{"num_key_value_heads": 3, "intermediate_size": 320, "init_std_up": 0.0631, "schedule": "wsd", "max_seq_len": 512}
Each number is 128 + 24 x the weight over the matrix's rms, rounded and kept within 0 to 255. Layers, rows and columns count from 0. Numbers have three digits each.

# v: layer 10 attention value, 96x128, rms 0.209, rows 39-52, columns 0-63
# o: layer 10 attention output (transposed), 192x128, rms 0.193, rows 71-83,103-115, columns 0-63
v39:141114147119106143139139117129121115132152129119134171136120160128146140144090125102139145159107136095127135124160129136130125110079114160155167130135136139098129117111154136088094139182118126
o71:113109142142128162123092150150077136126132105162116179128144118143152061120127166123142131118157131121156088116110098119121124153132111153120130131127113114132153111157156135145120094141128155
o103:067143105085124149121134136136128139132110129146127085138137123129127172129116145139097164096108122119118112136087125148137143124167114151103126116120103122127114148125138133150178149095140085
v40:130157166111113132138128102183179117163100162154127110131116115128131082137101148151126103119111157134134121134140087140188115164093086142152142092120143124130127115158106122119104121161135130
o72:109124098103117170152084117143119163128138114110139157131146139137139137110102112192141151117166130087093118103075159138058124147149108155163088128148142102130129124139142123133087127140127119
o104:147111137106133126122174119121123103091169143090136139109127091141147108136149108089111171150140139166146077144125089165156131147135202127138148123141121163118159135116126161106199161100145139
v41:126119113156096128136144106089144104115151109129127135114140166082111120075125109145141164169149088121147135131149166137151118100112119138151143105140116136146132129113152116083126132157106099
o73:121114138099171144113105133112085154148119164134138098080117127138113119088164127110100140118117153171137130092179109142118145179173084143147124150193129126105129127179156157110141131130137118
o105:114156099150119127117145136135111106121101088133080140153116164131122131143118117135145150101143123124148072143111143057168166104081087146122140066087143158135134092077131093149109116177123115
v42:141127124109134160114133148120146129095172103120135110143130135148150115167111120110113129129098131100117139155120107163123166131100141123151128114128110124124122109152121164135150125097109142
o74:114107111109119114146168145132129132169096128163104163103165129174166102120129130119149098118182095134147117109150130070128090118095112151154125092117124136151095138118139090131162113173127133
o106:136123162092095128113131152133132149138142114158133137089087107092108140137110113133140134106106166157084151088139142146119158106135124056126108151114108115115137094172156126126074153134115118
v43:090147125118096113172140137124145149143165128120146109129108094114108096131136099133098153125122121127135138171139114127151112158152108170135120116111128163126134110156137100125136117132102122
o75:156133130168129139106110112149099080130118105141126169128101146153145139124100186188158124119113130060109110144081152109100155133147140151131129142154192157109125168142130130153144106140155125
o107:120146121114137125110136149143109134108131072128170140120173131109118114135106117107104142120136129133158118095179139150137126112157110112086141083126115106143132080128137116154107134087145114
v44:112115141138121143122137105103076145136134113110124143125104133130103145141140096130119164110143097167112109112125169094134108104122173131150156138162107153144121133087126132142133124134124142
o76:150121175096135142143118138114157121127129145092131139148155124106156116145120087136137105103108098132138156152108127113139110117133105113113148132142130156193110145124111117142115106121126094
o108:109146091175128133098146134142097148147152112167145136121146126143143164110121129115140118140123133116130121122118125145149167151131113136126114176111155122131122104122147115143105154106113117
v45:129136154157116147135124097114145103142104111146141140125142129136136121134136136135144124145149076109109126094152154098143109179112131104125168144103125136120139128136180139132130125108107146
o77:114111120119104111149126070088159146151111140112158079153112131181139149101126116147139168119147113215126108110116134164118106148145126061158110141131102111142156123141125200171144139153115165
o109:123158126118146149095138115110107148122150164114162130152124144114105109080116152153104099138107156128094133151125103116090149162136111141105100092129173111149097116124105077111110147131137112
v46:096163150102138137123134117103076108152162180138104082121098129142165102108164081107139102135108138158153136113137103140078097122151088178094129145116144142139102125095138143130137120123145136
o78:137070147120167143086129117132148153084110164126142137144095124118135125152082132172138155109136104097090156158139152129128124156129161165105104101149112161084114120108076160105150138124123117
o110:110187146140066061144109136113082106144104102123147149115113135123135133136141102118112140154131108078158090131164121095167138134136098115133152149126129143137129114139147137120174162116103125
v47:156116152135148124092097138107110163146121177123093130126139125114118141132140133123143146118134091140143140105137148130138132124128129114122126134125135161128125106129123085121121126139126142
o79:129123099069138121103121142123121142111152097112113151120114116114117140146115118170136092112147163136165131124126113083116094141104171141145106097110118102145090094122135131117093147107128110
o111:111112137157134113156125113140099093137106087127151136143133174099127110085146148117114148159112112115094118125115118111125157099146123156103129131106146125065136143154172143127105124144121086
v48:127104133168131101144097138140145121152133137144142141120149124146139155140106157135120120102155138105156136086131130113128135164140137120063172126147174133093141147130127117121115130152159125
o80:136146120126165148123153137112136132128168128109143116143124137101129117156132152144150141125121124123109053114153133204119146095106119095135097107142089155120139123154121149127167139081109105
o112:155108122153135120166107122168114104152092140142107132125148115114112157101099103121136120123155109078152141108109099148151105133145139122139113107115120129120093123082098143155123118110128132
v49:145157115147153129099105090135071125131153132100135137133132148145154141158116139118114160129100170111056119099129136126094131095089109149150172122170126101116132108116095142161123163130137161
o81:131112105129114171120166096103160109100154166141172116124119148164104094159124132163179114094120127133155084101192140114194119123101148136081095162084073092123085118114117110166137062141119134
o113:121062139146113071146126149145139125129119102135087132137123084104141135144101130130128130136141110098116125153123125148126143137122141124129127118146166120119139159155161132118141147100100125
v50:097143103093149130139152134143155149123100138129150143122146138146081131110120136114159147126075097112132151128158105155107128103137121125143134150097157116128110111108135096139097132128131120
o82:152127112118122104123111174163141123112124172127112124113121143119110144122157074124141107100132178152150115124165135118168147131112137125124153078135105138173102147101144126142100106168161150
o114:124127155113129131113117103126110159131148123095138129102145123134149143145124139116078138138174122142118097153151109157114089155163122106144143107135124126149155154133105153150125119109147136
v51:101122154158101125127126159112150105074134128138142130138093128102129090102129127150109134122152101145145130159149144142165138132113095112111120141128149139085130131117131126135102106113141135
o83:154117115124127110108112097191130115113130115135109148093160131124141140102119123132136115131149187115101067096121150140100091141123129115159106131163163135088164125135112118139121156117087114
o115:101144113148115158154113135104122141137147118130114112166077112122117103121134121142162104102151082080122115111112127103113130103121100170150114098114107117133137107144102115154156105151130130
v52:083113147137092145114145140105132134106168102129167185112160111126105163087132101095101164127132076119107127152153161139130131130092157094090126139125100170148129127107142123094084130123110136